Weights of a small transformer language model: rotary positions.
Each number is 128 + 24 x the weight over its row's rms, rounded and kept within 0 to 255. Layers, rows and columns count from 0. The size above them is the row's rms in percent of the matrix's.

# layer 5 attention key, 384x384, rms 0.0499, rows 102-127, columns 256-319
size [ 93  95  94  95  96  94  97  91  97  95  95  90  93 100  95  93  91  95  97  92  96  99  93  92  95  92]
[[116  85 133 161 137  77 120 111 112 135 124 134 158 131 159 139 108 154 128 120 130 122 131 112 117 101 125 103  82 130 110  97 107 147 108 104 126 154 116 156  94 151 147 115 103 118 125 119 120 100 113 115 112 187 104  75 176 120 161 149 175 135  82 175]
 [143 129 122 120 140 143 132 133 177 134 119 131 115 110 136 142  93 101 143 130 141 110 105  80 149 151 132 110 122 155 148 116 117 134 161 119 146 175 112  99 101 158 128 143  98 152 149 139 137 163 114 105 127 146 129 161 131 127 100  82 113 121 157 123]
 [117  94  84 128 126 129 131 177 122 116 119 135 174 116  92  89 137 115 155  94 130 173 147 132 110  95 172 141 138 121 104 179 171 111 175 113 146 147 145 151  96 144 126 148 137 125 144 146  86 107 125 114 123 156 102 135 118 121 129  97 149  99 162 102]
 [123 117 128 168 108 134 115 128 159 112 115 223 151  93 150 133 126 139  97 160 136 131 101 170 149 106 122 139 119 150 108 144 113 115 130 102  86 162 119 179 105  93  98 100 159 129 138 139 143 120 128 147 126 172 172 124 119 130  86 141 102 137 114 124]
 [156 130 122 112 149 145 129 132 132 123 145  83 148 127 113  93 132  78 122 124 147 113 148 144 112 121 125 156 148 106 161 101 143 113 126 185 121 155 126 161  81 118 183  81 123  97 110 104 141 167 173 119  83 120 167 121 122 108 136 151 109 119 103 115]
 [133 145 136 149 136 149 145 161 114 161 121 135 146 142 126 151 100 115 128 120 114 150 118 149 100 166 130 155 104 103 155  94 152 133 160 101 116 155 145 152 171 145 142 134 110 184 133 106 133 195 178 113 110 157 107 115  83 149  91 137 113 116 104 137]
 [115 138  96 126 173 153  85  90 147 117 150 155 110 173 141 151 129 103 116 125 118 122 135 135 104 121 158 132 123 146 148  98 107 131 121 138 126 170 125 153 113 137 167 126  94 128 151 130 141 105 103 135 132 132 104  87 137 108 116 108 107 126 113 121]
 [110 135 121 121 138 103 125 116 122  79 128 166 108  82 162 112 129 104 157 115 102 131 155 126 141  99 139 147 146 121 129 167 150 110 131 147 132 136 134 113 130 144 125 167 134 103 144 116 147 160 167 141 138 142 129  99 122 148 143 169  89 145 160 139]
 [148 162 129 155 161 121 142 131 110 106 168 112 132 134  84 120 127 166 144 121 117  92 130  96 134 144 139 117 129 150 119 149 128 108 174  98 122 108 135 134 101 121 129  94 154  83 122 133 122 150 136 146  92 139 146 154 119  93  93 186 103 118  74 129]
 [170 122 113 144 125 141  94 137  99 159 165 113 203 120 164 148 113  86 130 125 150 153 116 105 120 127 112 125 153  96 130 148 141  98 114 160 139 118 131 127 103 169 123  87  53 129 151 128 152 124 127 126  98 145 136 164 125 103 142 123 140 145 157 126]
 [ 86 127 124 122 104 132 148  93 108 119 125 119 140 116 144 193 139 158 114 130 137 111 146 149 194 172 113 147 110 161 137 126 140 111 131 117 135 154 167 135 122 122 105 141 129  89 155 164 128 124 111  97  99  91 128 184 127 136 116 163 114 138 126 104]
 [122 115  87 124  91 163 129 105 129 116 134 108  95  78 107 135 157 150 127 112 146  94 129 145 154 127 126 167  55 147 119 177 139 100 135 151 175 118 108 144 120 118 160 162 143 125 138 141 100 113 139 167 154 135 114 125 148 159 159 101 107 151 109 120]
 [174 105 146 164 151 147 105  94 150  88 163 156 102  88 153 122 115  92 114 145 132 104 141 163  69 138 155 142 158 162 116  76  85 122 128 103 166 127 159 106 148 152 116 134  80  83 122 170 124 172 107 142 186 107 128 120 149 113  95 131 119 133 133 117]
 [ 98 126 160 133 113 118 132 127 132 180  75  91 121 178 105  89 154 106 142  98 125 139 110  97 124 140 176 105 125 114  99 144 127 138 162 117 107 167 119  78 120  91  89 150 134 121 117 142 100 118 129 148 127 132  98 153  92 113 102 132 143 131 104 152]
 [170 123  87  99 124 155 156 133 142 119 131 109 134 172 148 107 128 145  95 137 153 144 183 113 139 139 144  91 132 156 138 149 115 143  99 124 128 162 131 110 116  88  73 140 120 126 121 118 144 168  96 108 122  98 116 131 110 110 130 103 112 167 136 160]
 [108 107 121 120  96 114 148 156 110 140 119  82 140  74 136 140 128 129 144 133 125 113 105 140 102 143  70 125 103 102 147 113 142 126 134 121 130 140 147 128 118 152 152 151  70 105 119  86 172 110 111 151 110 122  97 134  83 147 123 165 105 114 116 111]
 [125 110 176 143 125 163 130 137 146  86 136 119 123  99 132 176 115 141 162  83 135 161 158 107  81 132 115 109 127 147 116 134 117 145 106 146 117 147 103 129 103 158 185 138 144 129 142 127 125 137 150 155 128 141 135 159 218 111 119 124 133 101 119 117]
 [130 109 118 195 123 148 179 152  87 111 132 144 148 157 136 133 116 131 123 132 118 113 125 129  79 109 145 119 136 117 140  95 143 154 148 143 140 111  93 150 149 129 100 174 159 144 157 158 147 140 129 108 133 124 135 110 109  90 164 146 162  97  98 126]
 [149 121 103 102 159 124  98 176  56 149 102 156  97 123 109 147 124  94 137 155 152 104 148  97 124 135  73 137 140 120 101 120 142 148 156  83 133 133 172  96 111 121 119 130 128 128 145  98 109 137 102 139 141 177 105 184 100 119 128 145 116  89 157 134]
 [137 119 160 109 144 126 178 179 120 134 125 152  94  99 151 113 119 121 166 138  65 138 147 116 133 130 165  98 129 119 133 184 129 133  89 174 111 121  93 150 119 141 104 132 129 178 129 128 161 124 142 125 111 118 124 139 120 111 161 159 153 118 140 113]
 [163 145 107 147 137 136 122 114 164 128 103 118 122 146 102 123 132 152 117 143 128 161 120 130 157 125 139 110 128 125 139 115 133 166 158 124 145 170 113 162 100 129 116 130 149 131 131  98 169 111 146  92 124 178  81 146 128  70 129 110 127 124 121 124]
 [129 139  82 133 181 142 140 117  80 147 107 130 113 139 109 107  97 119 141 148 126 173 110 116 116 138 141 113 127 139 157 143 169 120 122  88 136 150  91 120 131 159 134 116 108 134 117 151 138 122 123  73 121 176 126 114 142 161 135 127  81 156 157 133]
 [129 105 118 117 105 104 146 116 128 148 141 107 122 161 106  92 147 133 152 137 122 141  90 109 142  61 116 137 123 141 197  99 125 140 149  79 108 161 123 161 152 120 130 145 142 143 140 138 164 148 106 106 135 105 140 154 139 129 111 145 117 149 116 129]
 [141 144 101 168 141 151 141 123 101 105 101 113  72 127 147 117  79 138 129  84  99 109 172 121 188 134 113  80 105  94 149 111 149 109 164 160 123 100 114 118 105  97 104 108  97  83  89 122 109 131 108 131 107 126 139 128  80 157 105 144 121 159 119 137]
 [157 170 102 100 161 127 153 164 112 121 123 107 110 156 140  94 140 128 119 105 119  99 107 148 156  84 130 140 126 102 139 157 139 116 117 181 140 184 103 138 116 129 111 123 133 134  84 108  92 140 151 101 138 144 141 145  86  96 103 148 125 109 161 138]
 [154 157  97 137 138 108 140 114 146 132 124 116 147 123 138 130 108 146 159 158 113 119 143 137 160 146  98 138 127 147 115 127 106 143  68 141 104 124 117 120 130 175 115 133 132  95 160 136 103 132 102  94 112 130 122 113 124 114 144 137 141 144 127 145]]
# layer 5 attention query, 384x384, rms 0.0493, rows 103-127, columns 256-319
size [ 95  98 100  97  94  99  92  98 100  99  98  96  99 100  93  97  98 100  94 100 104  96  94 101  93]
[[ 85 132 117 102 127 124 155  89 139 183 129 134 142 123 115 136 109 170 106 100 142 172  96  90 117 145 175 168 102 137  98  93 145  89 105 166  94  89 101 157 139 119  98  96 113 109  78 163  84 162 106 112 161 112 144 142 135 142 129 190 107 102 132 122]
 [111 180 161  97 112 125 120 153  72 146 112 109 154 110 115  97 138 127 175 135 111 151  81 157 177 112 144 156 149 165 151 143 140 118 129 139 107 162 184 116 119  88 101 116 159 144 175 100 124 147 114 119 110  99 135 106 143 123 124 105  63 109 120 121]
 [116 110 143 137  95 128 120 141 125 151  82 156 107 162 142 145 112 165 128 126 130 131 108 121 103 133 136 148 139 110 110 137 172 110 102 183  92 112 154 141 100 177 180  99 136 159 152 135 147 106 134 113 126 118 109 128  95 145 162  86 119 168 161 144]
 [119 153 101  97 139 118 135 101 135 163 134 114 106 113 140 131 112 136 125 122  91 140 152 147 140 128 116 112 133 121 132 111 136 123 137 110 155 124 100 129 130 148 128 119 108 191 185  91 121 154 107 174 172 121 112 138 136 124 129 119 113  93 150 162]
 [130 161  98 146 132 106  91  81 139 137 145 133 114 118  83 159  89 127  93 181 120 106 158 130 127 142  97 132 136 120 115 138 134 141 133 157 106 110 122 124 129 119 162 127 126 127  88 137 124 179 101 126 168 141 140 123 107 123  89 130 100 141 113 117]
 [113 108  98 164  96 111 128 142 139 141 113 129 139 149  98 129 104 106 130 104 113 126 147 112 121  97  90  87 124 105 108  69 139 130 109 147  99 125 121 154 117 120 115 127 122 128 159  94 187 126 152 165 127 117 133 132  99 134 139 129 132 103 182 119]
 [166 141 108  98 124  96 146 152 136 132 108 100 108 135 128 150 100  98 133 104 106  82 143  99 132 142  93  88  60 148 138 155  95 114 113 121  65 121 117 184 101 142  94 116 147 179 119 113 101 168 120 134 126 111 139 161 109 134 132 109 127 123 122  99]
 [135 140 101  87  95 150 166  80 140 118  79 143 148 136 105 122 155 101 125 107 150 132 118 145 106 116 157 151 128 117 130 132 128 191 118  93 100 155 120 137 125 115 139 152 153 140 157 128 143 130 142 126 142 145  91 115 184 112 111 106 132 161  94  94]
 [105 132 176 132 142 110 120 137 143 125 118 135 145 130 131 116 146 128 127 173 110 134 140 134 146 158 133 128 151  76 125 101 131 138 132 105  97 130 111 123 103 159 153 127 131 116 125 138 156  93 128 119 154 123 148 126 157 120 109 158 114 127  81 127]
 [137 130 122 129 101 103 167  78 126 147 133 170 147 139 130  91 118  74 102 165 135 163 157 131 106 119 142 150 152 114 122 121 159 108 124 104 129 128 182 108 143 203 128 148 131 119  97 147 135 116 120 173 159 149 151 168 130 129 111 111 130 130 154 144]
 [162 156 123  76 131 106 130 114  78 162 110 146 135 155 135  99  87 164 102 125  77 165 123 137 136  97 147 128 134 151 118  73 138 134 120 121 148 120 107 138 152 122 120 124 136 150 124 129 121 140 122 109 130 123 137 142 136 146 147 144 132 167 109 129]
 [ 66 134 125 125 102 121 148 126 140 140 133  90 156 129 128 148 107 157 139  95  89 137 169 122 136 120 125  84 101 128 137 152 145 131 135 175 117 179 132 136 145 134 110 127 122 170 132  92 133 134 128 115  83 164 126 183 145 116 102 160 134 145 148 131]
 [113 132 110 158 139 110 147 133 124  96 131 105 143 114 163 136 148 154  86 144 126 128  91  77 155 123 108 147 124 147 135  95 150  76 112 146 107 139  75 143 146 121 155 107 125 128 106 118 141 124 154 141 111 178 158 141 115 153 119 131  92 131 146 113]
 [158  97 156 212 140 139  96 107 141 113 175  89  92 128  93 144 111  95 144 115 134  90 124 124 115 114 159  96 114 123  64 134 112 177 149 137 139 136 183 140 123 146 103 112 173  80 154 114 165 106 122 142  91 122 103 139 159 103 113 150 181 121 144 132]
 [130 129 111 133 104 126  62  98 162 111 142 161 118 128 125 107 135 103 164 130 118 100 125 143 153 121 148 151 110 149 156 138 114  79 146  95 109 157  92  97 109 105 137 149 158 115 122 135 139 110 129 139 140 158 157 115 125 162 113 117 176 170 192 166]
 [129 141  98 143 108 141 132 148 144 167 122 128 138 126 149 117 136 159 128 129 129 116 160 113 114  72 120 143 134 170  77 150 197 148 135 117 137 119 131 151 154 132 106 144 140 118 179 135 151 118 144 151 159 140 158 175 119 104 145 152 145 114  91 133]
 [151 114 133  98 156 174 151 166 123 135 125 125 125 168 116 155 171 129 116 141  98 172 173 103 148 142 139 155  84 134 127 115 130 109 131 118 137 139 171 138 118  91 140  92 121 165 147 126 122 172 136 145 128 124 134 154 142 118 141 128  94  97 122 130]
 [118 140 130  72 108 190 165 138  93 130 104 110  95 134 148 143 120 135 119 128  99 145 141 150 127 141 165 154 131 166 118 139 116 153 149 115 123 120  99 113 118 155 145 121 101 125 109 117 143 135 140 117 105 123 132 104  90 153 130 115 102 108 120 132]
 [103 146 137 134 138 164 172 136 119 124 155 158 138 141 161 132 135 123 161  84 134 163 127 100 129 113  88 109 116 116 123 150 128 131 167 141 108 151 161 133 107 160 124 119 133 130 115 105 121 133 137 107 118 137 122 147  78 115 163 160 119  87 126 121]
 [108  79 173 155 149  81 134 155 116 116 157 133  86 109  84 149  73 119 119 141 104 132 106 142 116 145 124 105 149 169 142 141  96 122 137 136 137 134  91 135 141  87 163 148 131 140 116 164  87 104 121  95 106 120 147 161 105 105 168 129 142 158 111 121]
 [150 139 138 129  91 104 135  98 143 181 133 144 127 116  80 189  98 149 129 123 136 132 165 153  83  86 147 117 142 136 102 113 117  92 125 112 110 157 120 118 109 123 143 122 153 117 181 111 163 112 130 158 126 155 119  91 152 131 124 134 122  61 161 158]
 [122 147 125 118 134  97  66 103 100 145 133 177 139 129 161 120 114 135 100 145 140  61 153 117 147 130 138  85 153 132 112 140 145 109 123 104 118 146 133 106 114 115 142  98 128 118 136 141 104 124 122 128  83 132 136 119 121 122 137 166 186 100 136 126]
 [128 101  76 126 147 100 131 136 113  86 132 120  78 117 127 135 145 140 143 120 149 167 148 111 120 149 143 122 158 172 122 135 110 120 164 115 140 158 153 128 109 132 143  94 119 165 142 121 135 130 128 137 142 135 149 115 147 124 116 121 154 139  95  78]
 [156 150 155 122 139 153 104  88 139 156 150 131 116  97 137 124 122 159 137  93 152 111 161 157 122 136 128 123 137 152 151 142 153 142 106  76 183 176 157  88 100 126 141 143  92 133 113 172 114 120 119 145 127 135 145 136 152 125  78 141 129 114 133 120]
 [110 135 152 107 149 149 133 107 146  85 100 142 116 117 116 156  83 137 102 139 144 138 127 127 140 174 178 130 101 109 114  88 127 121 141 106 114 145 161 145 135 130 156 193 133 138 103  99 150 123 130 140  96 142 117 131  78 147 109 140 140 160 115 135]]
# layer 5 attention value, 384x384, rms 0.0446, rows 0-26, columns 256-319
size [ 89  84  92  82  92  87  83  85  93  84  94  91  93  92  82  89  90  85  93  91  90  86  88  90  88  91  89]
[[132 133 161 180  93  76  98 148  93 106 105 173 138 109 118 110 117  94 138 148 132  97  91 100 141 139 134 145 143 134 146  71 107  88 137 108 148 188 100 116 137  82 130 126 112 138 160 138 144 153 135 165 143 132  93 178 131 124 116 164 147 127 146 159]
 [162 128 100 117 119 116 168 133 109  83 157 102 123 118 133 147  81 167 187 145 134 118 158 118 148 118 154 107 156 109 112 119 160 119 146  92  75 130 125 100 128 157 100 118 134 105  88 115 165 119 111 136 146  82 152 158 133  94 127 129 123 134 115 142]
 [102 129 110 191 155 108 124 136 123 113 192 126 155 128 117 151 113 111 118 123 143 176 128 127 134 133 156 126  83 111 133 145 121 101  87 112 119 117 102 130 121 133 104 107 121 168 127 148 157 183 150 171 140 113 109 154 138 146 156  99  81 117  85 100]
 [113 129 125 162 157 121 127 156 170 104 130 158 134  86 153 152 101 140  98 144 152 131 147 147 115 103  99 142 128 140  58 156 162 129 110 124 142 152 140 137 125 134 111 103 109 181  90 147 118  81  98 142 110 116 135 121 118 133 114 110  95 126 166 144]
 [ 95  96 116 137 145 125 124 132 157  60 145 123 151  92 172 121 120 161 127 112 171 168 152  92 125 115 146  74 120 123 188 211 100 139 130 104 124 144 115 119 158 158 141 143  89 136 144 103 111 184 134 114 124  72 180 165 135 143 139 140 175 108 151  98]
 [116 112 132 172 153 120 117 111 122 164 120 152  98  82 111 125 122 131  94 189 121 116 138 141 110 104 173  84 107 114  93 162 118 125 136 148 136 165  78 116 121 107 112 162 139 127 150 133 146 120 115 132 128 156 110 112 139 116 138 127 106 106 139 172]
 [ 94 117 144 114 127 115  91 112 108 109 128 130 131  87  92 131 143 127 121 135 148 153 141 154 122 134  98 100 125 128  97 103 134 129 102 115 134 134 115 117  95 108 175  88  98  98 103 117 140 152 103  90 137 149 134  99 142  89 160 136 147 113 105 143]
 [126 170  93 135 131 135 105 154 141 151 136  87  83 158  77 166 114 154 163 112 153 124 142 133 165 136 120 144 127  82 141 160  96 129 131 138 171 144 115 122 104 122  78 119 121 154 157 145 138 108 104 111 116 159 144 126 147 129 171 159 101 132  90 116]
 [119 143 131 141 118 113 134  96  93 123 129 119 123 164 131 146 145 125 124 140 122 119 151 130 162 180 113 122 158  85 159 110 123 169 141 140 112 136 126 122 130 103 126  94 129 132 169 134 153 127 116  93 161 148 153  99 130  98 141 145 177 136  98 129]
 [123 122  87 118  95 119 120 145 109 142 140 112 151 121 147 138  86 106 115 115  90 117 124 113  95 112 129  89  87 136 113 136 123  84 121 131 103 187 154 143 159  96 125 143 164 126 133  84 113 109 119 178  92  71 126 104 106 107 102  99 103  90  99 178]
 [140 111 122 109 136  97 127 136 159 149 131 163 106 150 159 112 107 139 149 131 115  95 105 101 151 130 131  94 160 156 111 116 132 143 110  80 141 151  85 119 118 131 172 153 118 101 143 132 146 137 115 115 112 138 117  67 161  99  89 107 133 138 144 149]
 [160 166 148 101 138 119 125 140 143 138  92 110 136 143 132 132 123 118  91 142 134 124 129 151 103 184  91 120 149 152 151  93 120 135 137 116 143  96 125 147 160 137 139  93 107 137 114 109 129 115 150 101 120 120 136 147 113 137 128 119 139 134 134 113]
 [116 102 106 151 116  95 136 132 103 120 165 143 111  86 144 113 102 121 170 126 124 164 148 147 138 136 128 104 102 140 106 178 115 170 122 149 154 106 132 137 129 171  95 152 133 115 146 106 140 139 102 157 156 133 113 115 102 116 135 136 114 142 103 142]
 [121  90 156 117 147 183 140  89 101 133 120 166 140  90 102 141 133 127 132 135  96 100 122 134 109 134  89 130 108 161  90 152 127 117 144 127 133 119 142 155 120 141 158 101 141 158 161 201 114 125  91  99  78  82 130 147 152 139  98  76 118 152 156 153]
 [139  45 114 100 108 123 170 130 117  99 109 164 130  96 164 106 124 121 154 109 101 139 154 160 113 145  91 124 142 135  95 111 144  71 105 148 117 122 151 148 159 129  89 128  95 140 114  97 122  95 157 110 130 136 172 112 107 131 105 114 148 165 114 157]
 [150 129 102 115 135 177 143 169 148 141 137  96 165  96 101 137 125 145 108 103 121 162 144 142 137  83 120 175  85 121  66 167 103 112 131 108 128 118  99  88 141 133 101 128 132 141 126 120 132 125 161 106 158 164 112 119 148 107 163 116 144 118 104 116]
 [126  68 105 123 134 173 167 145 115 108 134 100 131 128 128 135 112 117 130 123 113 150 146 136 109 158 141 157 115 116 113 105 125 150 124  91 138 106 156 140 143 135 152 148 156  84 101 143 117 117 146 161 129 163 132 125 134 110 127 138 132 143 129 110]
 [ 74 129 192 141 146 121 148 135 129 129 148  90 123 160 124 133 139 140 124 151 163 161 172 125 141 122 115  49 130 106 127 161 134 133 134 116 105 129 150 148 127 103 133 133 106 190 116 165 132 142 121  87 146 134 152 157 124 147 129 113 124 136 161 119]
 [ 68 115 106 137 121 121 116 151  94 116 164 135 132 127 143 131 111 128 139  86  81 125 150  80 139 134 162 123  95  88 116 107 150 129 131  98 141 113 169 107 154 109 176 117 114 139 152 121 156 137 168 129 136  99 117 118 107 127 132 149 191 140 145 105]
 [148 115 150 110 141 117 118 134 135 129 145 180 160 144 107 148 128 123  79 100 106 128 142 163 117 118 147  95 135 133  73  81 114 105 117  98 158 170 101 118  98 136 150 122 162 120 148 136 114 143 138 182 135 112 132 116 109 176  69 137  90 134 126 124]
 [129 156 129 154 146  90 158 141 142 123 104  95 168 161 119 121 138  99 101 123 127 131 107  64 102 138 114 173 155 102 116 128 141 127 128  95 128 134 149 147 130  97 177 106 141 153 114 152 144 160 177 180 153 108 103 156 148 159  96 121 116 180 127 109]
 [128 185 135 135 104 148 115 107 107 137 142 140 107 175 100 100 168 180 154 126 166 141 110  98 112 133 121 167 111 129  91 156 132 127 133  65 141 128 155 104 163 123 159 117 157 142  94 128 136 127 180 100 157 128  90 110 123 118 116 136 158 164 151 139]
 [127 122 124 114 145  97 100 104 150 100 126 106  82 144 148 128 136 187 162 154 127 180 119 173 111 162 120 162 136 137 135 115  73 147 155 115 138 180 155  83 113 123 154  64 151 113 124 113 152 123 125 141  95 133  97 118 120 148 128  77 144 181 151 126]
 [126 125 117 112 112 113 109 107  88 181 165 103 144 134 150 109 158 134 158 121 170 171 131 170 115 113 117 130 139 119 167 131 115 118 132 180 135 119 158  89 119 155  76 127 110  95 153  94 155  91 105  91 134 114  77 157 127 106 153 140 142 122 106 136]
 [100  61 153 110 156 146 165 123 158 122 159 156 122 103  77 144 172 124 157  83 112 181  76 124  99 143 164  75 110 105 100 112 134 132 145 133 123  58  95 115 139 107 168 115 137 178 150 150 152  69 133 128 153 126  89 146 133 139  98 119 169  83 129 150]
 [135 114  91 141 112 138 123 120 108  99 143 105  95 178 146 126 134  91 148 121  82 124 152 179 125 149 142 198 115 121 143 112 142 110  91 140 133 143 147 128 129 110 123 128 125 132 144  94 165 102 134 128 117 160 166 150 119 132 100 107 134  80 113 122]
 [121 130 162 149 136 148 116 153 133 148 126  98 111 121 124 138 106  84 118 120 175 139 143 119 139 146 101 136 157 138 151 119 119  98 112 124 108 152 115 106 138 112 153  90 138 161 163 154 124 125  96  76 152  99  97 114 162 122 103 124 131 122 158 106]]
# layer 5 attention output (transposed), 384x384, rms 0.0384, rows 0-26, columns 256-319
size [ 96  88  96  87  96  91  88  89  96  91  98  94  97  92  87  90  92  89  93 101  95  90  93  96  92  96  93]
[[107 131 151 102 149 134 127 133  96 130 133 117 133 114 156 130 137 104  98 135 175 181 106 155 190 123 115 154 117 116 168  99 172 106 163 145 171 133 122  97 148  94 158 113 152  87 132 136 120 170 100 117 132 103 110 122 127 175 120 140 143 158 126 187]
 [163 115 130 102  99 134 147 119 128 114 159 154 141 130 141 121 117 116 138 145  97 112 119 165 112 123 159 173 156 105 125 103 145 110 100 144 128 130  84  66 103 127 151 112 167 186 181 104 121 138 127 119 169 102 160 119 125 122 122 124 118 156 147 115]
 [145 145 124 138 148 149 142 156 116 196 100 112 172 148 148 137 103 182 120 116 104  89 172  97 107  95 146 132 123 123 121 114  99 126 146 117 110 147 152 115  92  64 128 145 125 167 162 122 144 142 117 151 112 103  93 130 157 146 138  95 124 101 142 130]
 [104 130 116 137 146 148  97 137 143 176 129 125 103 147 157 128  93 146 110 125 135 134 140 124  85  82 183 161 118 113  78 138 161 126 143 123 143 129 118 152 126 159 150 113 145 114  79 117  87 117 113  98 126 132 106 151 102  98 122 143 144 129 128  86]
 [139 142  71 119  98  86  99 147 160 126 127 109 143 121 132 155 114 141 116 129 134 152 151 152 135 115 170  98 119 142 163 173  75 120 144  95 110 165 111 127 117 109 159 129 103 126 100  86  69 155 149  94 106 103 145 128  99 162 105 147 130 128 109 145]
 [140 121 138  93 124 140  82 158 101 164 120 150 153 127 119 166  92 136 142 124 160 169 104 132 164 143  99 129 118  98 100 142 125 155 169 148 144 126 101 117 150 167 177  95 116 121 114 124 108 120  90 169 167 162 134  94 146 178 103 123 154 127 119 162]
 [139 118 123 149 163 112 150 113 155 132 153 140 145  86 130 133 151 126  96 125 104  77 129  87  79 131 100 120 135 113  93 133 151 128 121 184 139 120 140 182 125 153 116 121 127 106  88 152 166 119 145 134 142  73  91 113 136  86 127 130  64 137  83  71]
 [133  99 110 159 132 130 111 105 155 137 134 150 111 129 105 135 135 106 177 147 149 123 142 157 143 163  95 124 173 110 120 111  79 137 164  76 205  98 133 151 123  55 111 141 126  96 121 172 128 143 159 161 126 121 179 152 104 129 129 143 113 142 132 125]
 [125 128 105 168  97  99 183 119 119  83 136  96 146 118 136 137 131 147 123 139 124 123 135 180 126 116 128 128 131 147 140 102 122 144 104 141 157 137 139 162 150 100 108  97 114 129  98  92 154 138 160 115 153 134 167  68 117 141 162 123 129 124 128 144]
 [ 76 149 134 132 141 133 141 138 106 141 165 141 111 150 135 161 113 140 113 162  81 123 133 138 159 122 143  97 124 100  96 131 115 115 129 129 158 127 113 103 134 115 152  97 144 145 104 171  99 120 104 124 128 126 113 126 119 163 113 119 119 168 193 138]
 [127 117  99 108 133 152 181 107 111 188 151 130 124 140 141 115 129 140 120 136 129 119 115 151 147 161 130 171 146 126  92 137  99 115 135 137 112 111 127 115 139 133 140 145 109 152 140 130 177 132 126  93 146 144 115  92 114 141 101  86 114 118 132 138]
 [120 114 117  98 144  70 146 148 136 111 138 145 141  98 165 141 175 123 161 119 148 170  83 142 123 191  89 157 162 167 137 139 135 145 127 138 145 128 136 125 131 128 136 148 108 131  90 171 165 100 140 123 150 137 119 114 103 121 167 129 123 135 119 113]
 [ 95  98 105 154 125 148 106 150  99 161 159 113 134  74 120 174 124 142 102  70 148 110 129 113  72 105 142 103 105 118 129 147 145  84 141 108 133 172 101  97 147 141 129 134  84 151 110  51 126 116  96 153 181 127 101 147 151 136 121 141 103 125 135 119]
 [122 125  80 134  93 140  94 150 121 125 158 114 125 107 129 108 123 145 122 105 160 144 122 130 135 114 124 108 141 155 101  93 131 131 158 106 166  89 125 153 108 116 135 149 154 172 117 119 134 119 122 104 119  91  71 120 114 147  86 158 131 114 124 142]
 [152 123  84 121 139  96  96 117 135  90 151 161 132 116 150 182 108 116  71 115 125 147 144 148 123 162 157 131 139 104 138 120 178 119 167 157 156 133 113 147 129 102 113  68  99 120 130 101 125 133 109 125 183 136 176 124 122 140 141 102 152 129  98 145]
 [134 123 113 135 117 133 124 112 141 118 145  87 117 130 147 108 141 132 117 153 109 137 160 105 146 116 164 113 107 125 117 131 120 162 108 121 119 137 153 137 138 112 101 154 136  50  99 145 110 120 145 124 120 133 106 120  99 123 124 145 126 138 128 124]
 [104 125 116 136 132 137 102 137 142 152 118  78 125 163  97 157 120  96 125 100  78 150 149 148 146 136 192 114  99 121 118 120 144 103 100 104 139 163 121 152 104 141 113  89 133 128 130 111 145  88 134 129 132 123 150 131 173 128 114  79 109 106 147 152]
 [115 128 123 157 121 125 110 127 140 130 153 109 146 165 144 100  80 133 140 137 183 130 155 162 141 130  75  62  82 133 151 145 110 118 104 144 119 124 151 146 128 124  88 132 129 140 143 134 132 110 130 123 153 148 150 121  91 128  62 127 127 124 106 109]
 [111 178 167  97  74 133 140 130  83 174 119 105  97 165 149 118  87 125 157 116 149 113 138 102 112  90 101  94 125 147  91 156 160 125 110 107 109 146 145 114 142 162 152 129 164  99 160  99 120 128 120 151 127 131 142 118 105 110  62 168 167  98 132 129]
 [ 84 119 170 157 176 163 123  76 105 171 124 179 132 142 115 160 118 161  88  77 121  89 140 104  99 135 123 134 163 120 129 103  89  86 148 146 122  64 158 128 143 114 158 107 131 132 154 189 161 117 148 122 143 160 141  65 147 107 168 111 136 114 154 131]
 [130 152 157  99  87  95 134  99 118 144 138  96 109 106 126 123 139 128 159 148 153 144 131 126 115  94 119 126 126 112 116 117 133 173 117 105 139 123 119 112 118 103 147 112 182 164 109 130 145 142 153  88 145 132 160 120 116 109 107 124 186 130 177 138]
 [140 121 107 155  61 123 101  84  95 134 178 124 114 112  95 123 101 138 166 147 127 128 116 119 149 112 118 161 134 153  75 152 132 150 154  97 106 156 188 128 105 153 136 114 135 122 116 121 137 152 154 102 153 125 124 102 117 134 119 143 100  96 111 161]
 [129 116 126 132 144 135 150 127 134 122 139 127  91 106 103 135 155 123 119 141 176 163 139 120 133 145  94 114 111 146 147 107 112 153  96 137 106 128 163 124  87 148 114 153 130 157 128 151 147 166 105 124 162 138 103 155  60 107 144  94 138 137 103 152]
 [106 128 121 122 133 104  65 123 124 104 130 113 137 165 141 139 137 113 107  80 119 135 104 144 112 133 166 111 169 101 128 121 100 145 161 130 107 161 132 149 137 119 114 105  97  91 179 146 157 115  98 100 134 129 140 150 130 145 131 123 138 108 159 105]
 [129 120 117 145 122 104 106 112 188 180 139  91 133 124 135 133  99  93 137  68 137 112 123 119 103 106 120 113 116 155 141 162  90 132 127 111 110  85 108 143 133 133 124 135 113 107 118 133 101 102 129 101 138  77  95 116 136 118  67 165 120 143  82 141]
 [122 156 111 130 155  95 166  99 159 134 117 140 144 143 105 129 110 114  98 137 111 148 118 145 145  92 122 120 137 126 117 125 131 132 164  77 165 150  95  92 109  95 189 129 128 124 118 108 140 124  73 113 131 170 136 164 128 119  96 125 110 139 114 135]
 [ 96  97 130 118 145  89 121 154 136 140 119 134 106 107 163 157 125 121 187 158 159 176 132 156 185 121 152 176  99 154 141 129 118 106 119 117 114 131 111 164 123 130 121 135 143  90 133 131 122 163 169 130 151 130 174 113 118 133 165 132  96 148 141 122]]